From a checkpoint of a small transformer trained on Wikipedia.
Size: width 896, 14 heads of 64, MLP 3584 GELU, 116M parameters.
Architecture: LayerNorm before each block, learned positions, no biases in attention or MLP, tied embeddings.
Training: 923M tokens, 7042 steps.
Each number is 200 + 40 x the weight over its row's rms, rounded and kept within 0 to 999. Layers, rows and columns count from 0. The size before them is the row's rms in percent of the matrix's.

# up: layer 3 MLP up, 3584x896, rms 0.0807, rows 3100-3127, columns 504-559
# down: layer 3 MLP down (transposed), 3584x896, rms 0.0234, rows 3100-3127, columns 504-559
up3100,096,195,122,231,195,200,158,257,212,261,232,214,256,141,207,192,168,168,181,255,214,153,164,178,170,261,200,211,206,222,153,174,281,174,162,207,220,206,139,230,167,184,262,197,251,246,206,218,228,196,203,193,244,164,232,224,289
down3100,094,197,220,172,253,216,246,194,126,216,185,178,195,97,185,254,220,207,213,155,190,144,179,206,185,216,255,186,196,245,189,177,269,214,235,148,140,169,225,253,152,162,238,239,207,266,200,150,237,277,251,165,209,199,198,165,184
up3101,097,205,233,192,239,228,158,239,184,291,194,208,236,148,179,211,204,185,131,208,154,215,185,255,149,201,215,189,198,246,180,148,251,195,190,178,163,137,187,252,243,194,167,201,184,227,261,165,201,275,213,279,194,225,226,161,101
down3101,096,166,234,280,167,192,205,195,205,180,151,274,272,145,178,115,211,146,226,188,250,207,254,226,173,211,184,220,178,197,203,261,115,100,205,107,145,141,126,154,142,196,144,207,218,194,137,229,234,213,223,185,217,216,175,160,226
up3102,101,208,256,223,188,180,140,251,182,206,318,250,212,220,153,235,194,222,175,212,215,200,213,223,243,127,247,193,225,245,254,172,264,138,190,242,184,224,215,218,162,119,155,181,252,182,131,187,238,153,160,142,172,241,220,237,205
down3102,099,207,202,234,260,196,174,163,166,162,200,185,164,159,149,228,193,143,286,151,209,237,233,293,228,242,151,194,203,251,159,261,195,201,237,119,248,206,279,192,234,128,180,189,216,231,242,241,151,235,242,148,250,181,170,252,185
up3103,101,236,155,123,231,190,209,190,283,238,205,214,186,184,198,194,212,216,167,89,211,218,186,201,266,249,173,227,236,231,204,228,230,179,230,154,216,173,172,247,213,220,258,167,197,227,158,181,223,138,144,227,226,188,113,197,191
down3103,100,191,202,215,244,160,224,227,225,269,273,202,208,242,258,207,163,123,191,199,259,236,194,244,220,155,175,157,313,151,168,262,173,170,223,177,260,324,169,254,202,239,187,214,224,244,233,187,269,183,193,224,171,257,182,135,156
up3104,104,237,213,134,213,183,247,214,213,153,161,211,171,202,225,160,182,222,287,149,202,214,196,203,163,194,156,219,253,178,216,101,184,229,238,179,184,210,219,209,194,214,104,235,213,154,227,260,243,220,169,241,207,173,173,176,189
down3104,110,243,167,222,213,254,229,171,231,220,199,197,146,256,130,206,105,199,173,259,204,213,194,194,153,236,228,125,169,210,155,185,255,199,231,169,136,227,172,164,241,168,108,215,172,204,180,284,241,214,277,242,199,211,331,180,273
up3105,104,115,200,202,222,169,214,233,137,181,224,195,232,229,235,191,281,155,228,208,172,275,236,115,192,238,216,192,212,156,233,222,180,170,155,174,214,222,177,259,179,148,244,164,222,237,218,173,246,217,206,274,214,204,257,201,213
down3105,104,239,264,169,119,147,213,207,149,212,166,177,212,204,158,216,122,235,198,211,228,167,204,244,188,190,169,158,206,182,193,211,199,155,265,167,189,240,197,187,298,131,204,208,213,253,234,206,167,226,151,122,197,183,211,222,209
up3106,095,259,115,188,224,214,250,136,230,215,232,222,235,189,202,270,239,234,193,170,201,182,225,175,239,171,155,182,250,168,248,211,199,217,188,208,245,212,172,156,187,297,115,213,219,136,162,218,197,151,183,251,241,218,163,198,217
down3106,100,212,214,197,176,205,148,196,170,195,229,201,250,205,201,236,230,246,127,248,165,208,205,187,226,220,103,281,208,158,158,229,202,213,194,281,217,78,149,197,174,170,219,175,189,275,139,215,245,228,195,234,200,219,115,226,202
up3107,099,231,177,248,244,157,141,146,141,186,214,211,264,207,183,149,288,216,214,171,215,201,197,170,144,218,195,185,162,179,184,278,152,253,132,194,186,238,134,229,198,170,185,187,228,259,165,196,186,135,159,217,263,190,132,165,141
down3107,097,187,194,147,167,279,223,152,233,234,306,179,233,198,201,208,253,152,173,169,169,142,175,166,167,162,287,115,183,199,186,216,164,209,211,214,213,191,250,217,138,274,188,189,199,236,153,173,168,210,185,172,177,209,227,128,127
up3108,095,194,194,229,231,93,281,146,131,142,280,228,146,217,143,207,179,202,229,201,181,235,188,191,188,165,192,193,201,242,144,208,248,228,249,199,132,245,154,105,199,217,225,225,244,206,172,283,226,126,199,148,166,237,221,156,133
down3108,095,122,205,188,169,206,227,191,188,203,300,145,241,222,235,153,152,134,157,213,223,251,169,162,218,246,176,180,198,195,191,213,199,259,240,114,151,186,169,232,291,203,128,174,198,220,133,190,173,219,234,128,205,205,209,199,153
up3109,097,275,222,192,183,155,158,225,185,220,231,206,172,249,180,199,186,259,228,156,219,243,216,193,179,252,208,183,182,170,141,259,274,176,256,200,166,221,276,163,206,210,217,162,214,199,164,202,196,227,198,246,293,149,179,173,162
down3109,101,126,241,177,207,216,265,188,218,225,184,221,231,247,176,192,200,187,141,136,233,243,253,237,155,219,165,187,184,190,235,141,207,220,212,185,227,203,173,282,151,260,168,198,218,267,249,202,178,230,205,193,204,218,135,209,146
up3110,112,259,206,167,178,164,152,153,175,151,204,177,163,176,195,226,198,243,185,253,199,220,219,200,206,214,169,207,189,201,139,213,139,254,123,238,238,240,165,210,245,171,226,198,141,133,183,188,187,180,148,190,225,231,250,215,269
down3110,117,157,185,180,155,224,173,218,215,224,120,159,195,208,180,193,226,218,125,295,242,195,217,126,169,238,190,233,228,204,263,113,173,199,213,239,160,187,175,137,230,227,244,225,183,242,126,224,262,202,216,181,154,248,173,147,167
up3111,101,222,200,199,209,185,198,199,144,193,200,192,181,297,207,267,162,180,176,220,168,226,234,206,194,263,209,174,161,240,203,107,172,223,203,158,213,157,174,207,160,201,222,198,204,184,212,194,217,205,152,215,201,246,207,156,174
down3111,103,240,237,226,306,174,220,173,235,157,269,208,141,189,298,255,200,188,248,201,231,202,196,231,204,178,210,218,170,161,193,218,211,216,212,221,195,195,208,207,137,283,240,163,169,172,231,255,152,128,201,239,230,167,154,200,141
up3112,099,169,241,231,235,206,186,245,267,222,196,208,136,198,249,229,219,270,201,236,138,156,215,190,169,171,179,200,253,222,198,183,229,177,141,126,225,237,132,234,195,200,200,250,217,218,259,132,171,174,255,172,221,231,224,212,278
down3112,099,229,202,166,200,246,222,170,205,275,232,251,168,275,191,232,246,204,208,194,182,230,120,172,216,170,293,131,191,134,130,214,144,174,133,235,180,221,238,240,201,239,185,241,189,148,199,179,135,222,192,163,140,116,201,262,215
up3113,097,314,185,149,208,223,191,201,163,132,195,231,232,174,176,226,193,202,282,163,176,172,277,236,329,193,124,214,199,211,179,206,172,274,195,195,182,194,166,182,157,209,179,191,188,154,229,239,236,114,147,198,196,180,201,203,157
down3113,096,169,204,228,173,131,198,188,210,176,177,179,159,227,215,206,218,243,207,245,192,184,200,183,265,158,234,242,215,284,154,155,252,259,194,151,158,206,220,303,180,226,172,183,225,291,204,214,177,186,158,206,234,291,177,164,229
up3114,097,190,200,177,220,157,297,177,157,245,192,227,280,266,153,256,255,256,219,232,171,166,232,247,143,185,204,276,191,239,209,267,255,170,239,314,200,182,229,152,177,184,184,179,236,237,179,217,219,209,156,147,178,238,251,100,237
down3114,096,180,229,213,163,128,108,247,254,190,185,197,215,147,207,203,173,205,189,223,283,214,264,155,230,137,160,237,186,233,191,157,198,207,180,138,142,125,147,179,192,218,179,138,192,203,249,151,207,196,239,237,187,228,207,231,165
up3115,097,236,189,265,197,254,175,210,211,203,181,162,226,173,216,188,169,178,140,207,210,219,210,235,167,156,212,224,156,201,160,234,229,232,196,251,201,170,294,142,209,202,247,239,196,181,190,175,205,227,169,196,213,163,234,169,207
down3115,096,140,209,213,138,187,204,235,279,257,241,145,169,139,199,250,250,140,274,181,196,193,172,212,196,215,201,192,214,236,230,190,154,159,187,156,294,231,113,151,196,202,170,155,259,240,224,200,256,171,232,190,195,207,174,247,247
up3116,105,248,144,185,198,199,160,225,222,267,249,257,209,163,188,127,249,207,171,151,204,272,169,214,208,242,225,144,167,241,122,234,158,244,158,159,203,232,248,226,220,172,234,202,225,180,230,223,155,267,150,212,141,184,174,149,196
down3116,104,195,235,244,250,149,254,175,276,208,173,184,253,207,261,279,153,187,198,271,232,228,217,249,237,255,208,208,219,193,235,155,253,253,164,222,153,218,227,160,199,158,243,129,218,220,203,168,230,164,138,153,83,210,217,224,228
up3117,102,193,166,154,225,190,184,186,241,149,187,219,194,234,229,220,192,224,233,191,219,227,237,205,162,232,192,154,154,173,150,194,223,183,168,166,236,237,159,221,200,120,262,231,224,195,142,227,237,206,269,142,246,193,175,145,191
down3117,099,223,137,210,209,197,255,181,200,281,192,145,178,158,231,218,200,171,234,225,114,210,180,214,197,238,231,172,255,218,199,205,116,291,210,269,193,232,241,190,195,242,228,202,244,285,202,257,203,172,206,226,202,139,187,222,196
up3118,098,237,160,125,217,153,191,143,178,164,199,149,236,244,205,176,133,218,213,197,204,208,266,208,187,140,182,221,191,251,260,260,168,230,221,117,185,238,234,175,141,149,233,187,215,237,233,196,210,193,191,212,186,205,205,174,195
down3118,095,149,136,227,168,253,232,204,187,186,200,230,162,242,213,219,170,154,193,275,248,212,180,242,207,244,160,136,230,270,201,179,203,187,139,176,232,191,151,247,255,196,216,188,193,194,187,131,219,191,286,194,163,180,208,232,312
up3119,100,226,181,253,170,267,118,229,152,196,229,147,173,211,254,225,218,192,186,245,184,184,168,239,187,278,229,201,173,144,226,168,161,247,247,268,232,260,230,201,162,205,215,219,201,191,237,214,195,213,155,218,150,159,192,125,169
down3119,096,161,214,237,162,212,159,127,172,148,146,268,181,202,190,164,223,221,156,239,202,215,240,215,116,212,251,162,212,167,163,220,209,139,224,226,239,141,161,165,220,230,231,204,147,151,133,239,163,182,215,168,269,175,197,202,228
up3120,101,161,202,180,137,186,190,196,214,237,262,144,268,232,192,234,283,220,181,191,175,228,238,181,246,157,212,131,191,229,168,230,134,159,234,224,264,171,175,217,171,116,235,183,172,177,225,167,196,186,146,239,132,149,235,212,227
down3120,098,169,182,198,182,195,101,206,145,182,102,158,252,205,202,240,200,196,201,191,189,183,261,162,225,171,311,259,157,229,115,191,271,174,199,155,203,216,213,151,197,219,175,228,203,250,228,190,197,263,235,214,225,233,231,206,204
up3121,098,237,196,236,211,200,109,157,159,238,253,188,186,181,207,216,236,189,295,164,233,216,186,219,222,177,222,157,176,147,212,235,185,220,235,149,186,230,169,246,228,177,134,144,129,160,221,179,189,186,215,186,239,188,170,213,193
down3121,093,230,225,255,163,271,237,225,156,166,196,191,203,231,212,195,210,201,213,177,204,194,222,168,182,236,118,166,249,163,197,164,262,190,240,147,184,206,232,162,160,262,257,190,208,134,196,179,267,212,136,225,140,224,234,299,219
up3122,109,242,208,190,223,216,220,193,192,255,214,245,247,240,182,305,192,213,264,213,164,197,178,181,211,188,255,118,222,158,199,177,193,230,252,180,214,209,200,238,211,209,174,221,162,177,211,212,231,221,223,195,160,170,150,155,147
down3122,107,246,163,212,183,219,131,209,182,207,215,155,227,260,190,255,199,190,190,235,132,181,159,161,273,148,208,136,168,119,219,226,233,98,96,156,300,199,197,212,255,227,198,195,257,179,212,229,191,135,230,237,183,252,162,84,237
up3123,102,241,199,265,169,210,262,227,162,191,129,183,182,218,110,190,179,217,302,187,229,187,146,274,178,187,185,141,243,209,169,265,202,181,161,218,182,124,164,132,213,282,228,126,366,174,217,242,203,132,202,199,147,223,236,239,284
down3123,105,139,216,223,184,184,161,176,134,200,229,257,190,190,181,118,201,217,205,246,165,219,213,234,158,156,184,181,236,248,264,119,175,186,154,142,233,169,144,164,169,206,171,199,219,247,181,187,204,168,208,259,166,227,160,192,163
up3124,100,202,226,160,194,247,196,191,162,278,170,200,189,185,193,157,179,148,206,178,123,182,178,194,180,139,173,239,239,226,173,194,228,164,196,240,239,157,120,195,239,185,207,137,180,162,149,180,212,188,177,234,258,142,177,183,108
down3124,095,191,179,199,211,174,196,223,214,202,139,180,187,201,201,206,205,160,158,281,229,177,231,189,206,136,166,191,199,226,173,135,224,257,155,184,224,261,278,221,213,225,191,246,180,288,193,193,190,198,215,146,218,249,261,166,316
up3125,097,171,170,219,208,284,133,253,162,122,203,218,168,253,167,130,167,123,168,234,185,248,107,168,197,198,168,181,236,191,160,168,236,140,133,135,166,215,181,241,138,232,208,247,173,214,280,84,186,213,239,189,136,223,159,211,175
down3125,099,198,273,201,242,237,177,244,202,305,259,280,297,153,108,220,177,174,184,144,220,181,280,180,109,91,201,264,107,151,239,227,218,210,160,246,246,155,145,239,197,228,276,264,262,241,191,180,244,204,203,180,192,172,235,202,218
up3126,096,114,193,246,253,225,241,193,188,152,216,201,189,203,214,244,222,153,134,161,179,156,162,220,178,146,220,179,182,224,184,179,195,275,295,177,211,146,203,215,201,250,259,242,190,247,191,273,228,173,153,216,247,187,239,260,238
down3126,094,224,176,282,218,177,279,188,196,170,229,185,177,132,125,185,173,236,211,221,212,206,186,246,181,232,210,228,260,179,180,240,187,137,149,252,195,205,228,121,130,244,230,222,218,258,221,169,211,207,212,194,161,233,185,174,216
up3127,099,185,205,208,178,224,160,189,160,203,144,226,255,214,200,192,248,131,132,142,217,197,140,191,221,247,158,156,96,139,192,198,191,225,282,209,75,271,246,262,208,172,188,152,192,135,174,241,211,243,272,260,194,143,231,244,127
down3127,097,161,159,156,203,185,207,203,194,195,183,144,153,224,233,166,152,161,258,285,240,169,133,205,127,209,144,260,194,184,185,244,233,167,266,210,196,206,190,257,262,206,141,254,181,182,143,198,298,130,243,171,190,151,212,310,225